config = dict(
    num_hidden_layers=26,
    hidden_size=192,
    num_attention_heads=6,
    num_key_value_heads=6,
    head_dim=64,
    intermediate_size=768,
    vocab_size=966,
    hidden_act='tanh_gelu',
    norm='layernorm',
    norm_place='pre',
    norm_eps=1e-06,
    positions='learned',
    qk_norm=False,
    attn_scale=0.125,
    bias='all',
    tie_word_embeddings=True,
    parallel_block=False,
    init='trunc',
    init_std_qkv=0.0222,
    init_std_o=0.0,
    init_std_up=0.0222,
    init_std_down=0.0,
    optimizer='muon_variant',
    learning_rate=0.00214,
    lr_mult_o=0.936,
    beta1=0.95,
    lr_head=0.00825,
    max_grad_norm=0.5,
    warmup_steps=200,
    schedule='wsd',
    decay_fraction=1.0,
    decay_shape='linear',
    final_lr_fraction=0.05,
    batch_tokens=65536,
    max_seq_len=512,
    doc_mask=True,
    train_tokens=445300000,
    max_steps=6795,
    dataset='wikipedia_en',
)
Each number is 128 + 24 x the weight over the matrix's rms, rounded and kept within 0 to 255. Layers, rows and columns count from 0. Numbers have three digits each.

# layer 12 attention query, 384x192, rms 0.105, rows 68-127, columns 0-95
161144054161130113091167141170154104127102140150131126125134083122166131131136084168181105139125125115123107149089125121142118121144138160112134127152120152098148137170163100148139097103150122148155128151110144106107128140162144136184102100131095133110170185132139115055120125119112093123
129120102093078111106154136105128174126120163115144120134165155171157121111100116065106124156143149097171125124152129146111128104125140111112175141108135151115166191118123132099194129120112099139179137129144099139087158114133152096157118086137120144127144135152120114137039155147116131107
142139141111155100122132120112102129143161118160123105143184136171152066144090128078157136133119132129102084098127094116187116131140100140171109147148192116127116117119056112139077121123120106128112063110153141133132175169122155137120127195128131092127123153127096125074120117140127137172
137144159122090116082136108096068147116098098111121108147115142154135141107141147158135128083109126114129112138136104108145150150151167121089168142133158133123178192091138152171115131126135117097130138112160179128147094112176124189121134133147108149155096113150116136079106091155105125082
114071137167164094168133104091149095164165152100137137122120116140134139103099149157142156115140152098134131123150120079179154153136167117082113109109120143136124142090148126137126134105138148133091147092123081112112136139125140105147114165135121139111116119127102113166163040136139151093
117134102109099162157133125109142149137136110126139147109121160112130137068155164181111125166112143121152128088075138134149198102160100126087123106118115085093144182161134102101136115062157161148096142171129119131122092162136126144112176156134137128115118137107136120109088150096071138091
148156105098058139164160150129149069165082102125128135106113132123141121138131132133125163098156087119102122125139117112129144123095122128102141118122144138158113153137149095120158140139141140087156137178168141165160107121117130079072099174106138152115145134147141157133173122123146177159
096144125140117158160141119078137095118119160126089156101118108158122161147139115120114126088119108185133119115140139090152151165099104152123108111156129140131122098158134135116164138152053113133108157122126145140107113148132138112156125133097145133106080136162135134109155120138114155163
161166082153181083113141146108086126139149141091144126109125135105156163103126107138127107123145113129092107140162126112135168139126117120175166126089085084116162112153147153107124150133107107126098161149112142148149154133119146117191149135124125113110110131161167170150111146125149085159
187147135145131137158110152112149103105101136174135166091070082141129105135126156110139104143157133128112124080147100096089114127122142168140098124139151093086132110109155085116125155121130148121088102095119158135133130168105099169113140161125111147118170100166107103113053136150123151136
099097143129150123120086109158138161152123151123104122099137151149141095124121082137071114138131098139112149092157060153175119105076094106157140127081091162122146136138086097099163133151137128145096121102159122159111097133125149169087137135082132151149103138145143148113121125094145159118
126120079080148104124108119083114145128123144157131177109132181136126134154149146125127116113105138137160122084143102194101137144121112131143138096152146131123099162184124092145095131082091154085122119092156147129112149130155143083119115097070135143120128109169167149137131087163078136142
066153115149141143111149143149140093123139139156137116107152122139149118132135134108090151136162113145165113125119070169126142108152125113122126107112143164122137108118149116143146138085078115146134121106107102123162159134125120170141132124152101110146163126114161139085084092157129091128
122112159122132143129145129123153135140139149126128133097090112122105089145120136144116062135132110153109069135129174093112110052157135101104103137159116093107134165132139159123120173144126100146116055158134081163156144131103047119093105200084120170096150183098109153121105124113114149158
131141146116167142149098126115128115154162066112106089094115132110150118135125136104142151125111099174074151124117138134196135118139090155116142088140104107160154122168127133107117112081138110119146124176165118119142137156137130140153088148147135094098153109109128121114085133109111146160
094114154123147161169132124163146146142122134187092130115139151078119150132109146129175092143118114089114100090114081105116133179111158109164114161131148132137124119095140107169121124177124063117116097134134104125100144085081161169180158119128165131112117159150105122138112168154123166167
134123138128139156114110136138096156158101151108123130116125108195096117147141144108144102162119119096098135076135066110090155111106139093139111087095131158128177134153110087167126127114166149109143151181138065085154150152095133094143156150122136107101071129111131129089134150140144077093
123115111138118139112151137114140091101090158110140148126142155111119096167127134115144115156143119140134119088082177088103131125156173117171131086112188127122077157149108166157142173130113142114119113124148129120140142095109106118146151146123138117140091104090156111164139160098126150132
144121103098140096097123083137164193122163131099101113121124106089142118175114139098115141140117149150146126103131123177150128121113099141143134075101122139142073096153092127149078120148145103138124179126118117142145140105116165161181106108138121152151157137105121075130154141135111145124
122107133127136171164141136089124123132143134106131124108161096117124135133129102161102139160124115129137149136108109092113107104110105102095092112139123134135152119123128191146096121148148090156123133158109148152155138129120092139113137140092139122122118130140145148099163094104130148099
153126132122126079073126090117105149096065130086139151112109077119156122088135169118155156064163146185139183129139127151131114113097155152096106153116124114169109197129120132116158151140123144128152108096143123094111139125091113117140139142125129123081168120134098148086070134102141100144
095113159133159127084134153149102157150142146160106105121125123126084091135100117102150175149099116103166130113131121163110056154132152131111151134165092131128080146150148132142117128142115117133131115117157090092103136111106116125130123161181160097122150101135116144137117127144118167184
130153102125143144120112128166120156137163118083148138129184156083118135156129114137147098139115130103153125167136098144105075123139131146135086127095166085159114153145125139145144148142094140081064128112131164133155152122132105098161098131108116169104122095147102110074159141166128075179
113145120073166171110151136088134090134119111118133125147099099129131113110122154117116091111137182137086149132118129115120156107175135117139152108113129121126167134145183137124104136128143119163161078150128069175161134151134127123153133140128091118119137180139138131070167127115152173109
094138115086101118137118133121112132155105126108121140108125124167149149136142147094138115109123076150127108074140133167105113118106174117134174137122170129102117152120168146109170167139126124088140117119119136154126139154145146119144150150110115168106137099163115133132130136150119188107
183149200160154146080099093104112099144136147127147161122163105123163097139090126104138103130131139112141146118133133143132102149181094165117165159120112137124125173129088128143156141113147075125104148162119118127139087122115114136136151122122124102083156162142167102159126168110111108125
125108134186125090120145183138135139151098173120122121153080107183158106119133150109126140139140112120148104131130137155102185127132130171139120111072122124102112069111120138120112136122173113112117143127127113133112114155144121129106108145104161116131153091127110138119119132133079084108
092146121109153179155118140161081081075096117091117143075146126126126110072128141145113115104134125116131141118153135169131092193132101155126175101111092151129097119098109153103107146133160119101155130167139101170148174116127113132114132131120131145136162097118139092132092109149068141121
092115132120136118128130112172107109098121129144139105193087107167134089088151152116155177162125171129104098150103145107131107117100125140139114122120129108117098136126180086128134182129113150104127158102107118190149142110160126149118138109101117110126131159155067144133157140103145161147
141126139112136132131157117108127178077137189198152115102115175188136148129158097133087160126147128137117139165132117127105158118134154102151159122095127083222132145141112148105134131136150114140142126122104148127118108086174152102095103138126101144097113177123131149165092088125132126108
099092148092151146127114108166128125122101144106127112173157146125116125104108123121144145145105144131137166090153173127190076085170157107135131142099163081098106145131125129114142167132170127144148124147179138168137159171139144116123113130139117141145106113119138138086143122111139092100
126129123134093117089152127145123158066095110148154100170145134144128136144171171127115112115114082135100110123206145166114123161085129106130110162128101133153062183116119085142170143120106138124130082108132122113170112146141116120117147110134143115109147125169144117100145146116144113119
112135128182161099132130140110157183129122145138145120112123092102118122105128127152117094138103142112062114142083102158119157093131118175130174143066147134140146128098150155102146115132076167131140134153151127094172132110088154105129114125101170131149127106138106090092127083143148103116
128108166124116134127129137134106143160128137123129145132115129089125139116173120099143101118161109138170154136119144151144147137114102116139127164135144140151160118123153156106076160119121172124068167140139146102141139095095085138147085122129087157143117111129117118173121123112146085110
139072116095132155089143103147126128140125213132148107145145113103123093129148100148112105132159157156139124123150095120136171137111088160099160142190137129122155101132168137122140114087109133110110092155123168215098144120165095130156145080143110134106099131112146089103109105074120153101
113155129145110162114126111088117112087178135105093111164137114143109137127144093126075134108152127156103151097147112113162154113138146136092157130136120124142151102105106095156128128132132112151124131153133119137120166185130149112148091085159095148155147121151143146122146145170087114164
115136116160098138096123130125144138112131117120111106131150120148074099095104113167144108115097136138078141077164097161100176168134172134126141176111118120113125119147120161093121117107179146088178140055105105077109181131160170121124101133086128121128152085099142085096129152090158168109
098122115116136110106129144094097138160149151126170133071090136127093124150118147124099141120168145103116158139157147145112118122099132149129099090126105117137132096109111144058136121127146139099126110159138120149091109130134143145104141092137123144117114149053147102161110128122089131146
116123120074125149113185120107103114168113133166149128123140118099110110097056137098124120182106099107147168139132094163174135109143131114109106169093146059105059074167106143155138134123109155108097187126130145143158122114110137133127172118118087159155142113146139126141097106137125118083
118118135084154116155113148064150124099147126128067139141134137139090149119130165120163141155126072103143108134118072153138099136120152078177162137094160124092148153093145138155106130110093150113107132151128130153060063105116126082154114137164112089130130121110114155153162149080135105124
103134092100105121095096095141102082173136155124125102134148172112127094163095103117132084151104148098116134134149100155119113106118138184107094133140090096122116128135128105166100114151100107074134116137141129134104109124136112153162090134191090113154118119105104087163156177166137130126
151147127088151115120141144057135143105123096142140161176144165118176154122119133094123099121155121111124130152182136081102106130116087101117150112133150096075078124144137108118089153136122103140144125115056098120158111144137162062124136143120155139169103135151104110119165123135126100160
106130124108130121116104118120155115122108149147145100165120122146119146110139113150152126094168148039101102141128105106103146134129143097121094156156146138148184127116124145070094131143107118135147137141150154132108134102122142202148163102114127113106190146181135112125175149128149120136
110165119125132111131131120170120080068177130147139093111167132125120171172141124080112115181112127145154130085090131107146128140140110124122097121153058126129140149126163115103146126150156155093132099117155126134096121102141104140119129139138135126115164126113134104152123151118100088129
136120095166135125157122115132142120139095103135146089175139179145066149141166133142115112115145112120098190178157146139129096120144099135128172149106137127086107129120150098095109126118175147143129158133112152129145116146114097163167124138158095103068114140115145099132124109136122095137
097105131138152138106087121159147116113118090138140147130088106152098114145141123137131106158139101105206153139114163159145108123120104139120166128142095095086186086181144135135181116154102111126181150101120093148112126143122108167096094135076156114087124098166162144124119109115126145167
133144131082108146135125201123128147057110157084109184130127076136108141180127104110091144120146107118134140157111086129158159112118113146105105131166168127120092155116157142148095131136176153151159119133148160109136127124066159147131162127129097193117139108110159117113119158117148149114
149136114143139129165117160100183142125116155139137127148138122113099182091158088121061170136126124114085109110143178149147135116112135111165105098096074103176143128138120104137177070079113096153167128108137112145128113067178110123136126143133147090142158155120118118096092138109098087122
172162139097127114123085131164078174111138087123095152098131143136127112131153160125110126173169099102113131132115130142080141125160129089141146116124111152128097103110176159139125109138092141100170103118185133070146127175170154060125138140181104138111108166151136132064154136089107161161
147139136157111153142128112170135126155180157085117104118115151132131125124136121147108167162120124167135149138101086094089143149150133108139117168132094137162153100098139149100117105086111134120153103140109132164148101134146133107146139092099089115111147149085156095167139094136116096191
124103124126138161127101093138129122148154102130143158118095074151137115140125097127119132146162135099114174113114086112112107173116139106147134132134128105174120141142111159107114180099110126117151158100136111167131112135118090137162132108083138123177119116118161116053153090155141132126
149100157087087118118142082108145124167090125083128068128178116119111131096130104163122129170159128128137146120185170133116152129131110142146126093149085129136169142178100114136114142124131168131139080182110109114133127162091165127141105115143169137150137128079189131153134129177108107116
127164100147148154150125106096104200133104144133116095102093132110129099114121140088106100145133133125129071137142128139100192081154141144099107139153205139162147147093133105149123170146115125122128133090142101085118129104093154115152135153129141089179099149101105110107167161099150151126
134194086079100128161149114152105105141129130130144070127149116161158091137087132159136103135152128109152086086123158144136139116185171141139176110114088119143128104112113126151136093138147090168115128109158156099122129118112103155120121124102099080146118130136091158117130138139143141145
138123106155140130084118143139119155121078152140159112118132113155150111150150163114154124121122090149114163107174087125160114098129098105169154130099124157158119111139117155142139095116155136089196135108145154115140121094122107099116123107132118114132123063092124152155154163127058157140
132163120082101135128138166163132105095144134130125167123086148151100168111148131160186084130126146144152135100121096130133161174137101084124124135131146153090096129111140128078127101161114094119137116141154109098110149105138093155152085103163135129143132176186143144129108091149137153118
123152124175092116133147140156145158187129138153145112113128177118133102096132088129129151127134177126127131172049174105096130129135132141170110092115072111180104128137112126135131115138144115158112098121137154120077111078148129064147119118118109087089180113156143133102102087093122106118
134162107106124113091172122136103157130125101143140112147106168105135128080158132121140119115116111131158139069105095084142111085176091101103151183111096113148164132137070152141156152118114154139156123148096171150138141136141112099195154150149136154127131143128125103138109095134115132126
095153132159128145101133152123164123147110162156184139164105077088135148126115118113153109128146136122090070122100116159171138127081101091113138122109131096160140112104107148105115152136097104160125159090144152126111145142091131107107103134179132112156122124162166082125105123128100147095
126130107141137137122130163140139139107142102130120134102152176163118138139117148102156085122164125150126097153126128101145123125090106132142136164132143129115185171089102148143163076138100151164108161127132137104122129138173104130167109108082129136148151128098157150132108123165173127119
# layer 12 attention key, 384x192, rms 0.103, rows 68-127, columns 0-95
176121109144143106116102130166163100108085159102124124188145103159186165108157125103149168119105110141153110144108114087095114132119107156107115137123098104165133154115105123190162108123151078122137157099164121076139115125184168102108139114067086126124154156151177137116126188158138117125
162131119116104132107126092114102184178130166135127125130152137168099142146111121115115113109127127123091136152146156149126130144140159148162126090140052135118137138101087121128164082134144151157120122131097132140132119123160101144173067101122151174098121197116152132103119120164129147121
106142130143166085112129171139137145132139125148138106145181175142133084148125126070126101100167193123115118101116082141143097131135110097159173151108156128104140094153076074157115091085147101117117152127090097147145166129110160135142100132142131079114194145149135117113134132151111112154
146082143127083152138126092126104133139107113103123114131172134129154134133116140169134124125136137126109120093126078056147090099107122094099149157113131180108135153075114124140118086139123159164128145125101157137154117156157147129115134096205108155146162115135145108187108127135115065114
121135172127142124142139097103117122158174137130134150100083114113112117149139160143100096156120123120121125148135046124132109129186164133138117105153115149110098154141166124152190150138130105162142112154139137153128122134127169118139152139104173149131133141108106141165119065104107144106
138139097094114154149137124136099169171098082131126129097129090149119119117125156122129150135131164196087146081098116087126166096154125127112117088111135124097102162156111087144125128092124144095145112157137149160147106150138126114119169109139133118119135125133108143142124096126126136139
120117127083098119132096123122121120141153168096110167125153143147161124141108138182093141101136078154097071110118116113107153137111109126141108172165138123145188098099141142099135129085165136140108111166133124160142124093129107117104104144168157137108110124148117110057161163134131174091
108084107153148120124150111112134109136110200115134099099121109138077177145101155113149113088127099135116075143156083115124155147113140124118143142168151156109139091134168152110135141117103112146122137123152143131101136133148123118133111112138140111136082105159129152131168133142113120117
181139141138136090128154142140146093148100121134149094098151119078173137113086136158179116160082136175121128136137128104165130100130115152126141137079110110117139101114114097133167111173102118099103130134096116153171132107113131117118143142133150103128060090161191134191111134101106130148
147109172119177165126132145131166125119183142138134155133106097139131143129127123096150087164142155129105078048126132116133143129124185105109156128104115115163146131111125129142077131148180140091079119155141127113147148159112110164143125151073139106134136143114102073097137089165081156148
114113129116125079126157105108115162124144111159108093095102095144099119156112116115145099102081115132126139128135091126143089173104096104160128093081115153148130131154130098118130153086169141130128104112087131150130156140116117160107169162104164112129122104123145174146126155096162153123
126106094107114186145117141111130132187119104133121119163153109116146101125093191096127142085122160158144119100190127101134115149105087122158131139126137125115141117147136083169153155103081126130142122137158106072080144139100142133108115121147105119159152130140116146131096144124124129145
141145111117135101099101115142163081141120094125120113143163092135106110143119131162125108145148130117144143116103091162093136131142150093127099134130164133123096086123118152167146147122123115155140146078105135136158134143147147150088128115096094181154174078081160065140129128141122109148
125139157101145100109165124136120132151150142134160121132120123103109101113152098135130095125135114150135119143169146111074121064158137081111119123104088070107133178148179105100119154094123097150095122120218062153106162137132081126198122151122176141123131149135135122138162084131157203155
130084149127131112159132122108189091110144094113169111113120133089140167123158140092149126117124133119094143106110099136143102129143101105122132110116129120167145074137146099099132145171146159194150114118127096102134084121153098132143142117184128085141139057118115157112159153123148152147
147177142132174145129173159129195116146155113130117142151146163105141135118103159100143103092135133096109112061104096135104154175113159137135122123135131115122105106134128136170103111140110104132160104154142109118138132093097129122167155148111164126132152169135108092121127129142124139132
128175139159127121094107133123159126156145145109085123170135105140093159131132128104140167170159109131124123104111087095144096154150124137129163100110051109144147113134120066103094095094160138130117159151123082139147123122148146169138133111152114094178121094090114131161114100127117144129
164123104164088114143090142126135083133111178103114123111113126067153153124122111112119100141132092109162105126161180112115120137165121151135154116083149081114080149132133153134155127112113151101107141113111150124125158081144103146140125140137064071144115125140104096163124109138149150159
125078126141189134151156089134150130147148110176110133153122126110153143126065148129087111139149152114167145121122117157153106174149056126151127107122133155145080111174102107131151165171125134151092136076129117138119141115114176123126150122159131129173115170122162101122117116121148124097
119155124156166086134137134129140099145115149150116127146110084158151138071099137146148120066119155121138138105132116117150159141106137098088146099134143093108118109134140167095117127123149086124095163121079113139158136133149071081146134163148142140136111108141123115123120116093100147103
162148114118102075098128082098130154136092153099146133141132097154121114143139134172143101106137128148112164198109151142127107109117151140111125108144134157085189113167154101079128118151067138090168145130175115126150121128092126086148092129104069119134189077102119144148134130133129102114
149125126116194104124114174095087127108139103136116119163124104097128136098122143098147121105096183107168154132169114157100093150125131112156143130100090146099111125111117175140121135144108095126154126110142153139116126118136148153122115083130146116133150122101086111140154191151060120173
167174153131125118146161117169091162142142136107160095135176116094135121157083128084150114135130160127176091158163143119120100112106123127124160144119139128121084151136129095129121129130126127134090125104108113107124153099139132127129034120106119127124107111131066097088110143185119132112
127115123124102150115146131139131086164047129147156115121112134110125112083148104163169095086191136138122181131110140109168152132110120111122137086123116139155123150120113122140139149135172125133150120126091110148151140094116133106153151153100159053113102077131103118162147149164158145108
110100121151125149121106120110138163138116130078131134112129139190134142154082136099177083094132088130173133090173121128149097135141142137140152140139112137095117138125174159112136148164095080119114091121098143156138123134122141126112135094124123122085090123133140133124070127142114149108
160135154145106118090129115131108114170097149130143154135134152112135096128095084131180107149109133110095166100072134134128084156149174143124159170105140171138137121154037106140135122149115125146117170142146102190070101143163088140123127135114132115102147130159144112165121163091124154124
137108085130131137101103181125135133107139146125131143165144130140158127171126153127118124157117116105131129135100138126104162118143131143129104119077075116158119103132150152154122097149184143126107116148105160143152166143133123124097131127114141129143148107134120139164150094141109093077
103104169140163113138097125146170095148137136117086117124152123130128090049160172164123134086090115141104156077197125101147121139131147149139088096161157152082125119101090149127116136132139143100085108121093177146128154110125118162122109125090141149130125102038149110099202127128146167102
106145113113149148140129105135108140082096164132124127072102103128115130069121159138076130121186159085139121144138130157114118115089130163115119137160149142113104126128134102120098133197126123114124143136130137173136121129110141118149145146115146093145149144152098133152144160190112136110
123158117083138123105102093126128126128130147183129159104122162172105105166137162138136143117111086124094134132141138159110145131127130114168081106095163135161137131086121106114153148183119149171130123109165153125153071125155135054140109142111098135134147147083121111119129130156143085098
120120140094124149171151100127167140141083123125132154152136132171110131133137078122163134100096134127150156142102155124166090153162122137132127108089174114134135133105136103108196087092119085127117099126080125150089157166126106116135110082109136125112170109128078102127113148088147122189
073147131126100104106113114182119101048111086134145149123137137148133101146122182167135140160163104138138124150115116160125108132118121113170180133112129150078136111143158109136160116140091098136154110123174142132165147119136073138144132105103125120125140142153138117116137133131087093103
132141092157122089126113139097104149185123129135137115139164094085143145123133107109120123139120135123105140137151086138134170110114094134131176124096068149201080136121102144066117134127121148178117116125155120092133115154134140151128136130132119118128114080154137151109131098111135144121
159140183156112118138136100086105132130120138129112187124152131150140127127116110097135074134118133187164166148138138121114165164139127135111098125121097163144126165094108126109146136103126092169117159124119105146127141113103088145129111124185091181133170146130173091141155093106113106134
164120144147083136150145120142108111121117160087185121132122105136168083102086133110136115100157133163114102136195112124171148121103079145124153152148180109129139134104094078133145159129152129142153121113109098186098146159160106093133147104106109160144114158091132111120120114116115141139
104143147133159156146154107065082076135159135134167097116151128126156096145136145172101126138099148088165152107091079111177115157151105169112128118114140169142149107128128100111165129158126114169085124153121093156111151151132131115137119120128109130119154102099117136148116175116118086149
121105138148113139148113104115100100144129135130144136107140138149107113147123144162129143127159112149144184125094141130139148152146119161134139135102122163137123132181093137114098138134163107101186152127072107098145115113096165145141128117082099100089148102143133149133120087099081122129
107155107118119146121118154129155141143131113119182100099133106123134147100108154128129145138094131099187120131123169146142154160103123154122087092141156107127154129105118131107128122134094148099126085094096144191157090156159098148102147134126140149145119133097178136131113128109131116091
121121136117139162127145149116112145114116169120131154158088106134135066138118131092119128158144116127152155111140126133137173183121101124112126139097184133124151122130132085126126135107101164176082154160061153127126126127122122109122151107117125141158107121131141127124121150156139138143
129160119089138119120114122073152132143148120089098148134121120125105128133087129084138125141156120102139109156140123128111119133141128170145081134143092154086145116120145122148129074118099129115157099161091130151112075127116147077172146147163117077158121123111117114144139153118129108097
113131149062149119110124104182141120098136127152143110129165190156130112097087097124087108157070137135154127153180083114158111120158107148145137150162050124145116129157114128151116106164126084139162117128115157120096148101144155126111129143153120086172113156106105098113121124112163154135
191095167143140141100127126111087142135098158142102156158153116132130200184114109126111127127163125115134149149115135103106121120107057105113145157163145121088134143135151156115090128141148133115139134152113093088153176169117157114171094128092178071102111143137127100122131123136141116108
133119104111115172134140131135124122089098149157147089155090087096153149133125068144155115148129083070143131143092087111163120157152132185085126125146144134111167193138144102123123132112108135128150138115136120175135050125094158124115151139096174134131149193120145073086132135152134126098
138121134134122150143140104162102115094090115151157143131132142117057151138147167120120093126122114140143142064108156157101124121119149116098124160141154136117149100153157115117151138129171106113151072141129084144140123120151083105112103135140104095169138158109139150111140092137125180162
121110111121110140101168127150131148108135138155126143112140100165140084129115124130144120136104063154120126126108153068135111103123087177134108127103123093169133126153129128086112128161102135115160111114122133108173087145153177117139151142143107190103129096160096122158120164154128136091
098135145135145148077126152097118146109131111095134156132138115124126117189171128145155108094113070130174108079144188142093115150103103118161155119160089122106148097139094119124101118100121168131129182131135121157092097150155118134100153114090156134123148083159157148124174100134172114142
145103114135109108134124164103122114133156153126115119140144088128100155112127134155138079144135151102105114141149090106163148154138085142160120145126160163147161118104120126107123149102120164101091084084087128118136102148091121071161113121145097167137153110110131071105093145140171116118
144101135156096098124151148084151156088125119125141184115123133095122113098148103133102194126118078161069145128101146150121113113123144078140111106091135160196124111124154104125117096113117061128113119083117134119189108107129170135131148178149100128114142148101164141110136174166141119120
145155147166136113143065124167092146136172107161109104100158188110180091141111149120164134107173116155146194117127093103083113141151121136108096086148134160080153107103147114091108090140152145120120079092183145078123097129154127137153115100175147141130089106111084113104128159112160130152
127111165109112135164136074142115105116113161140132169131127152160103131129086139130136131124134120129165118135128116176115181130145138128168112084147168165169154152092123151119132118134135096122076114118155109121141120065180159104115176136122088149134173130111105102155153135106099111173
110152119116156080144130084097107118181110111166154130133105131150163117117096114124154153128135144080121093150107138136153131184147143125109166161151156133122132100150141087143117148081135155142061138131107123118128143070163151150112148120123127146144092133129142132138148130135156133122
108157120092125068136132099148124138130078109103103154176131165082131172133121128155109103180100155130165124102137138130169127166143120143162084102125108123107115100178136116127131087130160164123118152141135128144151165122156140113159155136133145119109127137130155131118082116103134097155
160170131120119114160106110122059154111170153173171130132092088129109143166115111118106112169154142136127092105113134100152133141156113128171121107166062109142092129100172113155120153142106097187125111145092158134154147105108140134151132148137094107176156120189142122090128111091193151096
095131121119142182121139117149107115127112105091141093124111175149128135069123109122116112104151089130134120120122134109126103140143180129083115103073090127109162102132111142165192126183133139131104169131100139106131128163122141155080152114121097102155109140159102126114142167090145116149
128147133169147115112098137126139113118111126173100152163151153141143112134169137165118120139151104135116126125162131157116113125138126174158158160088126127080118169160124106125119155101181119136171118096129153112137112110111098121130104109172125162138124079116153134094082169091121163099
134104109149094106128126148110107096140129095116131130099134172142135170046116127094189090124140135144149156137104086123065178146141105122085102122134174142138164141159104117104105161147116135163138114140146141088128124138135153091132063121142111156158188145092169084116155120150122136085
100148147138096117065127147151114119135098095146165076109120139125116111133133103127128135137127135156146096140066198161157167163191161113194113107042136095134141162046155161149156122167148138103132135141125133095168109142114113130127126142143108165098136131116147150108160112131114148128
135131121102127121122168115151150160143114092124133145174093151134107133101137082102080134139144084131129169112164179090128132076154098101093123140134152179132144183132176167128107090125100132155133123143092120149128154135123135110134137117138116105151146128101139148098130157083081151134
064129115156119102088114185111163115149138134146159195119103133099174136156101089135122073095125136097091144133111108118140142136092134144108117091133165148146163118171124095131105125076131100156142113103136140128146139152081152143176098146128097118138113113137197116147113088186101153103
158139124104092132115140100122128104164121132128106131101115126151101128138158153091154107127166117137133103122084132128126125095096113091127121156135094101131132098141107187165144110146080108110113161141130083130157145098168131118140165121144151125160138138177138131124142116164114115101
# layer 12 attention value, 384x192, rms 0.106, rows 64-76, columns 0-95
143121129129134077155115095131113120069127152156097125150113137134178125114083132162115132136102125130172101165146151137168155093129129131127135137136131144098125129147102136137109085122107165147132126135179097142135155096113073147180100090136112124136096084112158137145130112156131116107
135113146110145129117126134134098143118117131127128140151114125129126170139121096101134135131098160115081086142100114119158148131126169132073132122132132142114113148140150106126103106125129129106106129158149121164101182135139139103127119166158128131110191113142150092136117182091127074156
128143155076129154140146106125070101102118091157165140151107157108162189134123101116112076128151158126084117115127144124135128100098126139100135162122131111141143164117128167168137099073164111122129168100112129161107126137114144146100149145170069099152124176129111162141122147138116146127
138104135117106128173137106119143163122159104109156156100112156122130143144131153115124127106129178116128116136140094127138077142127116091086116095117105129119095085143085169107117151141132161138102145132083091143123121172151118110137161132134148128126202112146165122130101064150146163121
132132126117163103141127138146133138071121121138134096095133138142137086129134105113118091161100092134111108156122125124162109172144126110098128102145118125132142099119141121088124106139160130120122143116129109107123115160143144092126124134153168120099096160172134104140106151153126107128
095111172112128118117149121148168141142184101129145102148146148130113122155127165133150129117134128157111121101125131063126136128133141128117145157148163089110141162081106133137077152124135082086119117141120125128101129138159123137099132123118124123092142092119139097110147149153127133114
136074115127147164150111147146137152122119120084169117103129124146156148089140107163159118106104103137138135130138070121100144129139139198127143112178125109096147091129099118158140116116158170189141104127120128124141118170135119078102156115101133120116153132132084098124124127156118126118
110136159109095120124099132134081139141138124133142105143135172144112123144097198108127133123146131149169096125110131143148158142107148128142116144143130144127153093152169180133139150116157088120174116134125155100123096107127114091134149141116134143101077119107104150101072107144175092112
118100144143122125134128101089129122138175143096138142108108130133153121103151140123101099141143126119131122136183134115128131099124088147139113101132137112134164141126164123208132084130119136110173125132153126113133109113124130153144128091138156125104127089114111131094127120136082125159
110135139156106133132131120132141104131112170110152096133123088122161154106105104156146114140104118127145164144154181108120154116130137115134172108123130118119139148133113154114150162111112104159103107174120129136132125158108115110136101163113119146164073128154075089139071108128159156156
159093131134118136125083078130168146161112123127096114144108177115156074080131119115105125147141126122179123130122124144135120154116152155123043117128127138126121158137124147133118151120131068135145114112129161130189133116093126136133129164131155095108102111096132165095139118112155085144
150178159129102135124094148130166160134130118135113102149144124142172114115139159175127168135143093142195130114169135140098157083109129124110121148111116149100121124181145157104135167121149125178093107155122159142142104109114115143129121153109173094105123100119116124158126126113116141142
088149071159105174120119170100088110133121156097105157110138095116095150156128190136099128135132082150127129122169112111154095129139148106136125146071119097145138148100125141104100109106106135130137138142161181156132191140140148150160139120132127175090119140135130140158137120158133155169
# layer 12 attention output (transposed), 384x192, rms 0.0895, rows 64-75, columns 0-95
152132137111136155100164128122141138144136083121136094122144112129140117125140126128136117115135125102071151119102143142126153120150106132140132114149114108147127157090141110100172158142162102123120130108085139115138049181126134126099164148125154126116171157113111127117145136103159159102
097149126151086134141138127156135125151137166118132112112121162148093086111146149140150179125139107130161165092157175128091120119127121105144140133152162107134177084120110169124100112126130127156145165151108149095132124140123124122152130126099125158120099131137115134103137081155140160110
163138121135111117109139132116162117134114131116117129135160161149116099135113143098125161150114117143133140107124137105107188149155116101155124109147154137079079097114158133083175126152129150155069103166117128113121119151168144108163101092097182134119135101122115134126116124114095111109
110111145116108137104098108147103111104149165138110095083169091137130127121127138127124129142120101144114143117113096153117158103115124114181144127097134116157159151101157119094133114115143126144169089098200163101126101126131144138094141135149129161135077118112076110118141147122125130185
160110138143119148119138122130146117168171127084147157124084094131120122126121147130134117100143112124142130104136098129127165115119144172136088157122138103138149102125119108164118096103143123119137085138121127175124135124099119169124141123155121147147132111091102138101160110075146155115
150154111145148128093090103104114120096097144122130143112126124118126122084134113155103125140124120102105133141112136145140116134122128132137118135086108141143124104114140135137139093109146145115133127112127132111176135115068126098152132139118104118172142140129109131156141118133144124179
103127098187076124141118132121129078166114139167106149147092161114079106146143169113092120150124138095116129121119148119104129117105127062153137141129091148152160141170130163086143129144133104089121109103147106106097146097121126175119095128121151169147090118129144123164136122089151135133
104133114130146159123135160122174089085155116126107182148136090102114164101162114127123122102138106122089138109104155100108118119158105182092137121153121093153135118099105138147091168094090154142116104162120114187115131164108153128132099154160142101146122155139182120148183178127105121123
147108110114131102121133160158170136106130125135142114151136139111125135115096113148135154103140136104118119147100126138149109158115151112114119136160095113109093143121131138093102180077137105145145129131129143167125134119128132114112142118111135146172120164106145123195121152154124117085
153161141130134130121083128099137126153120121149101144149130162178122120155127141146133135123111107102113111101094147138141124115138108104123121125117060137150137097169169123100122139162097137134140155059107130101153168147117162154111136108180137110105192111112165126149154156134079121134
104141108142153133135130138107064123119130095142133124138170084124122158160104138185144157096114081110086106152109166111127129095123139129102175132116100129149133113131139125125125142138119165104126153132129157160137103108134121110131159093136067154133116110147155112139109144115119158114
115101096110136108129155114091120092136115122145144124113149138114118142133104117103106111150130126136101119108102184093147118141144090173088139155131061106127160116099126098149157167139108099110104100110151101180100131172152148123135136137176110150131102128123119133100124125104134162088